python train.py --n_layer=15 --d_model=128 --n_head=8 --n_kv_head=8 --head_dim=32 --d_mlp=320 --vocab_size=8192 --activation="swiglu" --norm="rmsnorm" --norm_place="pre" --norm_eps=1e-05 --positions="learned+rope" --rope_base=10000.0 --rope_fraction=1.0 --qk_norm=false --attn_scale=0.177 --bias="none" --tie_embeddings=false --parallel_block=false --init="normal" --init_std_qkv=0.0365 --init_std_o=0.0 --init_std_up=0.0365 --init_std_down=0.0 --optimizer="adamw" --lr=0.00232 --beta1=0.95 --beta2=0.99 --weight_decay=0.1 --lr_head=0.00744 --grad_clip=2.0 --warmup_steps=293 --schedule="wsd" --decay_fraction=0.551 --decay_shape="linear" --final_lr_fraction=0.0 --batch_tokens=16384 --seq_len=512 --doc_mask=true --train_tokens=93180000 --steps=5688 --dataset="wikipedia_en"
Each number is 128 + 24 x the weight over its row's rms, rounded and kept within 0 to 255. Layers, rows and columns count from 0. The size above them is the row's rms in percent of the matrix's.

# layer 6 attention key, 256x128, rms 0.0953, rows 209-255, columns 0-63
size [107  85 109  89  82  95 119 134  76  94  85  92  92  89  91  77  81  93  93  93 104  95 101 107 102 123 128 102 120 137 110  76  78  85  98  82 121 108  92 106 113 104 138  93 107 108 118]
[[132 139 156 166 127 126 156 108 113 165 135  86 112 136 159 132 120 146 136 116 117 125 167 142  98 155 130  98 140 121 123 118 154 125 131 102 142 113 161 177 115 158 167  58 130 155 136 106 121 115 151 123 134 109 125 135 134 108 105 175 146  90 102 129]
 [135  95 118 176  95 139 167 150 102 109 109 133 112 132 131 155 135 185 116 151  86 140 130 134  89 140 117 138 136 156 133 144 164  95 141  87 115 108 135 133 133 138 156 106 145 183 131 116 109  95 157 113 127  82 178 109 147  85 156 138 150 133 113 161]
 [135 124 111 116 165 120 128 116 135  74 125 123 144 134 142 119 145 112 105 142 128 122  75 141 129  67 137 146 127 100 142 125 109  87 143 143 109 111  75  83 142 121  96 163 157 107  99 146 127 148 172  96 110 127 165  84 113  96 160 100 106 134 152 140]
 [122 154 149  99 151 120 103 130 145 100  96 138 135 122 126 155 131  86 133 105 172 134 130 110 127 149 131 152 177 120 106 111  98 177 131 126 173 140 124 176 113  85 147 147 135 130 131  99 134 145 120 158 129 145  95 129 112 163 120 156 106 108 164  99]
 [101 104 114 167 124 123 156 123 112 129 110 138  96 142 115 127 112  86 164 122 136 129 141  97 136 162 164 130 155 115 105 101 107  98 155  94 188 129 144 185 134 145 113 124 145 173  69 100  97 115 109 121 134 124 122 176 119 116 123 133 135 117 111  80]
 [125 153  94 139 131 128  96 169 105 109 115 168 144 138 119  92 154 158 118 179 151 119  98 117  90 133 117 143 151 127 141 113 149 107 157 137 138 126 133  67 153 138  66 138 137 116 154 169 133 141 164 103 142 114 152 126 128 122 174 112 132 161 151 153]
 [174 130 150 100  98 116 138 123 115  89 138 110 172 147 147 112 125 153 106 125 144 161  94 138 103 101 146 141  96 128 155 123 140 107  97 168 124 134 117 100 122  91 144 132 104 125 167 166 147 134 154 133 146 130 164 122 118 123 156  99  93 142 164 169]
 [122 127 111 112 135 136 125 104 127 100 152 133  96  89 105 111 113  83 159 119 144 152 171 142 134  92 138  88 145 114  95 159  94 118 118 129 123 163 118 163 129 107 135  94 172 175  97 102 144 116 119 137 125 112  99 145 112 139 140 170 138 135 121 109]
 [140 127 133 130 113 146 116 173 105 114 129 154 122 149 106 107 121 122 146 120 130 136 166 104 112 174 118 129 139 136 111 105 144 114 135  91 159 161 143 152 148 149 160 143 133 190 183 171 148  89 104  86 147 110 159 150 167 125 126 142 120 158 134 130]
 [132 129 112 110 141 108 118 108 114 115 116 141 116  81 100  89 124  82 129 120 123 159 150 127 118 129 122 125 168 118 113 129 125  80 122 102 154 164 139 159 152 124 132 103 166 188 120 130 161 112 108 112 134 118 116 160 114 147 137 178 121 109 127 129]
 [112 151 151 149 128 103 110 105 143 128 154  83 135 155 159 179 129 151  99 158 132 128 120 151 135 118 156 120 118 149 158 141 131 148 121 171 113  60 121 128  89 133 127 121 111  77 110  98 113 153 149 158 140 171 107 147 113 126 131 104 106 111 137 121]
 [123 101 114 109 121 150 133 161  98 114 110 176 129 121  88 115 126 105 151  93 143 133 148 101 127 156  94 139 148 122  96 106 129 137 129  74 157 183 143 144 142 152 140 146 153 159 146 158 135  94 107  90 126 128 162 119 155 132 123 163 140 155 127 153]
 [146 110 115 101 148 147 155 127  96 111 120 162 135 114  91  84 129  89 134  87 141 119 138 115 107 133 115 116 155 132  84 123 131 137 133 105 113 184 119 118 139 143 155 129 157 145 143 151 132 103 125  89 117 111 157  88 131 137 138 147 158 138 104 134]
 [128 101  96 108 121 156 151 143 104 120  99 150 106 127  94  96 134 112 163 103 145 111 142 132 126 143 122 143 148 108  91 136 123 122 146  44 144 189 146 125 159 150  98 148 152 154 119 141 127 107 112 116 114 106 143 109 115 124 126 160 151 169 125 144]
 [126 101 113 116  86 154 140 138 101 115 101 169 111 120 100  98 120 106 156  92 116 134 156  95 145 141 118 148 133 129 116 104 130 113 139  88 174 150 136 143 169 166 123 150 128 175 146 157 123  89  88  99 123 106 161 171 140 118 116 163 150 132 118 129]
 [ 99 157 132 129 119 122 109 166 146 135  92 155 107 159 105 131 152 116  86 129  92 108 143 102 137 155 106 141 132 150  93 138  91 128 151 172 171 124 140 126  94 112 115 140  92 114  97 112 112 137 145 130 125 138 142 140 160 125  83 121 120 139 115 106]
 [120 142 139  84 159 133 123  98 138  94 129 143  97 135 103  95 128 106 128 137 154 145 121 127 146 158 101 136 136  79 131 157 157 132 141 142 128 133 139 108 173 127 130 104  94 170 132  56 135 130  76  88 110  89 136 127 165 125  81 133 108 156 168 138]
 [140 126 119 153 107 122 134 121 119  94 171 107 107 146 117 142 117 140 130 109 142 113 122 119 143 122 180 155 118 122 117 169 108 159 105 102 107 164  90 149 116 162 119  87 141  91  96 130 109 166 130 164 128 168 149 106 114 139 122 147 143  95 118 112]
 [117 119 141 163 157 113 157 127 152 128 122  84 131 154 153 120 143 134  91 156 124 113 133 141 165 132 119 116 152 181 141 106  57 153 137 153 149 134 128 106 143  99  78 110 121 127 174 135 143 112 139 158 111 133 120 142 131 132 131 150 133 126 131 118]
 [116 157 139 107 146 116 153 157 137 158 127 111 160 147  99 149  85 122  93 158 135 120 119 173 177 124 150 170 123 126 106 117 123 175 120 126  96 133 112  88 111 185 111 165 153 104 112 113  99 158 159 130 142 146 118  93 105 120  92 124 138 136 158 146]
 [149 148 106 182 106 126 142 110  98 127 152  95 116 150 138 101 151 127  95 107 136  88 120 116 150 122 141 144 165 152 187 128 138 118 130 182 143 163  79 175 123 126 163  92  84 116 119 150 153 104 110 184 143 146  95 151 156 125 170 140 113  90 141 144]
 [169 145 107 124 133 147 130 117 151 145 167 140 160 144 155 161 167 151  94  86 115 109 117 109 135  95 127 158 101 158 111 109  93 153 128 113 161 109 151 123  90 119 148 130 114 103 105 163 146  82 159 167 148 130 119  94 146 103 142  57 115 131 117 144]
 [138 130 139 143  75 140 145 129  99 112 113 128 136 122 163 167 126 145 134 141 125 180 159 136 103 126 103 110 144 106 124 136 110 128 119 109 151 129 146 147 139  95 109  84 140 107 148 144  92 104 125 163 145 148 105 141 120 106 179 174 125 105 101 119]
 [ 69  89 105 152 118 120 143 141 169 104 137 126 102 112 126 110 143  99 127 153 153 142 175 142 129  83 146 106 149 154 128 120 166 102 141 197  99 136 122 129 135 126 132 120 102 152 118  84 154 120 124  75 151 116  83 157 129 156 140  98 128 157 137 105]
 [120 150 126 158 113 157  99 109 106 111  95 126 164 148 149 123 152 122 165 177 153 113  85 121 123 158  92 120 149  72 170 109 147 106 157  92 138 147 135 132 135 142 106 151 138 120 128 142 108 139 123 132 123 126 141 141 129 134 145 137 118 120 119 175]
 [175 166 153  95 135 131  91 100 111 159 126 127 153 104 109 132 131 120 143  89 121  86 159 104 103 161 132  98 136 138 129 128  60 146 112  96 119 148 162 121 118 133 127 117 122 128  92 117 153 144 122 161  89 115 144  90 126 118 105 117 147 142 105 118]
 [127 113 117 175 101 148 144 143 109 123 121 133 135 150 179 150 138 129  99 133  91 124 111 148 125 132 101 146 143 107 120  84 166 131 136 133 149  79 111 112 124 133 134 124 133 116 172 175 107 107 123 150 144 123 148 156 155 120 160 116 132 109 102 150]
 [147 152 129 123 170 124 138 128  88 179 153 107 116  84 102 144 132 137 118  86 146  86 173 144 149 129 122 106 117 161 125 151  75 121 103 113 109 158 145 116 139 134 139  63 105 139  99  91 191 110 116 154 142 115 113 116 146 131 118  68 147 142 117  87]
 [118 134 117 130 113 146  85 133 101 111 106 126 134 110 129 142 146  91 162  95 163 100 135 119 130 147 153 124 153 138 117  98 169 121 134 169 107 137 142  87 130 137 141 136  95 162  91  80 162 162  90  88 103 112 101 167 141 151 130 103 128 137 129 106]
 [ 98 122 129 150  98 106 110 155  83 127 138 143 145 123 119 136 102 117  73 121 100  93 128 125 109 127 108 106 168 124 136 154  93 123 115 153 115 111 103 127 106 179  94 113 143 117 137 156  97 209 140  99  89 132 157  98 121 121 106 174 139 134 102 165]
 [172 156 137  99 151 117 120 114 129 165 142 125 138 118  97 127 137 160 135 137 138 135 140 119 145 123 121  96 114 132 149 181  50 135 125  50 148 173 143 160 131 107 115  89 145 114 109 127 137 109 156 177 151 138 134  85 117 117 116 132 135 135 126 139]
 [143  97 138 119 117 139 110 132 106 113 110 147 150 113 140 149 121 105 122 104 111 126 163  99 164 123 109 100 140 104 128  85 127 106 125 125 156 111 140  78 138 100 138 140 131 161 131 128 129  93  90 112  81 103 113 125 162 147 141  66 124 156 126 141]
 [ 97 119 113 155  93 111 117 149 135 148 131 140 157 120 133 100 136 155 121 174 119 126 142 147 126 154 104 144 157 103 122 125 125 134 105 102 105 144  99 134 127 154 105 162 133 106 141 154  82 148 126 133 131 158 102 159  71 151  92 137 139 114 135 160]
 [146 148 150 148 127 146 110 112 140 126 116 123 125 113 129 118  65 120 139 113 130 122 124 106 150 141 129  78 152 142 140 119 138 114 115  46 102 113 124 147 147 116 185 120 139 136 107  99 111 100 153 169 150 120 153  96 167 113 125 138 115 124 120 136]
 [152 118 147 123 128 146 140 145 143  91 159  85 172 143 122 159 141 132 128 118 186 130 140 150 151 126 130 136 156 164 133 152 130 168 136 170  94 156  96 120  80 153 135 114  94  98 116  97 134 187 113 144 109 174 156 135 148 129  75 137 123 120 147 113]
 [115  93 144  88 173 154  96 143 138 107 104 151 154 116 114 165 164 101 137 117 157 133 151  97 134 136 176 127 119 117 105  86 132 121 108 117 113 104 128 126 109 184 108 120 143 127 124  91 127 165 114  93  84 123 134 135 157 149 134 130 138 168 128  96]
 [137 151 125  91 131 110 153 137 173 164 132 135 164 122 191 104 143 125 123 179 139 122 123 161 102  83 143 151 109 122 126 134 139 138 132 116  98 108 119 123 129 125 138 153 123 136 124 138 132 116 154 146 106 117 154 138 104 147 106 125 103 144 133 190]
 [103 106 122 108 124  96 126 118 150 148 127 165 126  97 128 151 122 160 122 107 121 158 133 114 120 101 119 144 125 143 100 165  86 160  96 124 160 115 157 178 117  46 122 125 143 112 158 144  98 107 154 147  88 149 122 127 108 121 134 168 121 128 110  98]
 [125 163 122 135 139 121 163 109 131 119 136  78 117 149 119  71 135 104 139 153 143 143  79 169 101 172 153 115 137  86 163 164  95 113 131 119  82 186 135 135 157 111 118 111 148 114 112 106 141 153 111 148 126 146 126 119 107 128 108 166 113 129 159 109]
 [125  94 138 109  96 134  74 132 147  88  96 168 140 125 142 167 120  93 130  95 121 136 137  85 103 115 136 119 125 155  99  84 125 108 113 119 184 130 197 123 117  91 140 156  87 155 122 133 133 127 127 132 174 100 112 159 135 124 173 114 115 146 112 108]
 [155 164 121 125 152 140 157 161  98 146 178 131 127 149 155 124 124 142 104 118 125 114  93 144 148 145 114 160 107 161 113  91 184 150 136 146  99  81  88  82 124 169 150 117 119 131 138 107 135 152 120 129 146 107 115 144 131 122 120  80 130 105 145 129]
 [106 112 116 148 142 125 189 155 136 139 139 124 113 142 126 141 118 175  99 157  98 162 114 135 145 125  86 135 128 115 144 164  99 133 135 102 141 121  99 151 155 119 118 121 138 103 179 151  68 119 150 136 157 160 122 103 110 101 130 181 130 105 129 133]
 [119  91 144 142 125 119  93 114 174 135 102 124 158 108 123 113 122 121 129  98 130 122 155 118 121  75 129 137 130 109 118  97  87 131 108 156 158  92 153 120 112  80  99 139 141 121 144 175 157  83 162 130 131 133 133 120 152 149 150 110 124 139 106 103]
 [120 118 127 151  94 144 141 110 152 101 108 151 143 165 162 143 132 123 144 181 115 172  81 130 106 170 118 137 128  89 146 109 162 134 157 119 145 102 136 143 129 112 124 169 149 121 158 140  77 126 121 154 129 144 143 157 118 116 153 183  98 123 133 167]
 [117 124 115 160 122 152 123  94 153 116 128 134  96 107 142  93 124  80 133 133 144 113 142 123 131 114 159 149 154 132 127 113 147 116 127 210  93 137 106  70 144 151 135 145 144 161  91 108 166 180  95  93  51  99 153 155 135 130 137 103 143 133 134 138]
 [143 138 132 140 101 155  94 104 118 106 115 134 143 152 151 133 133  92 153 137 116 114 102 109  89 157 137 130 147 105 141  84 176 121 152 147 120 127 128 100 124 157 145 171 129 139  97 133 115 165 102 113  82 116 155 137 135 124 138 126 131 125 122 177]
 [106 133 105 123 140 145 157 128 108 117 138 125 110 134 137 130 158 117 133 160 166 143 126 144 162 159 151 144 122 127 130 123 194 106 152 130 107 139 113 107 151 155 146 105  97 154 127  72 141 111  77 118 161 111  80 178 121 145 142  87 108 136 162 118]]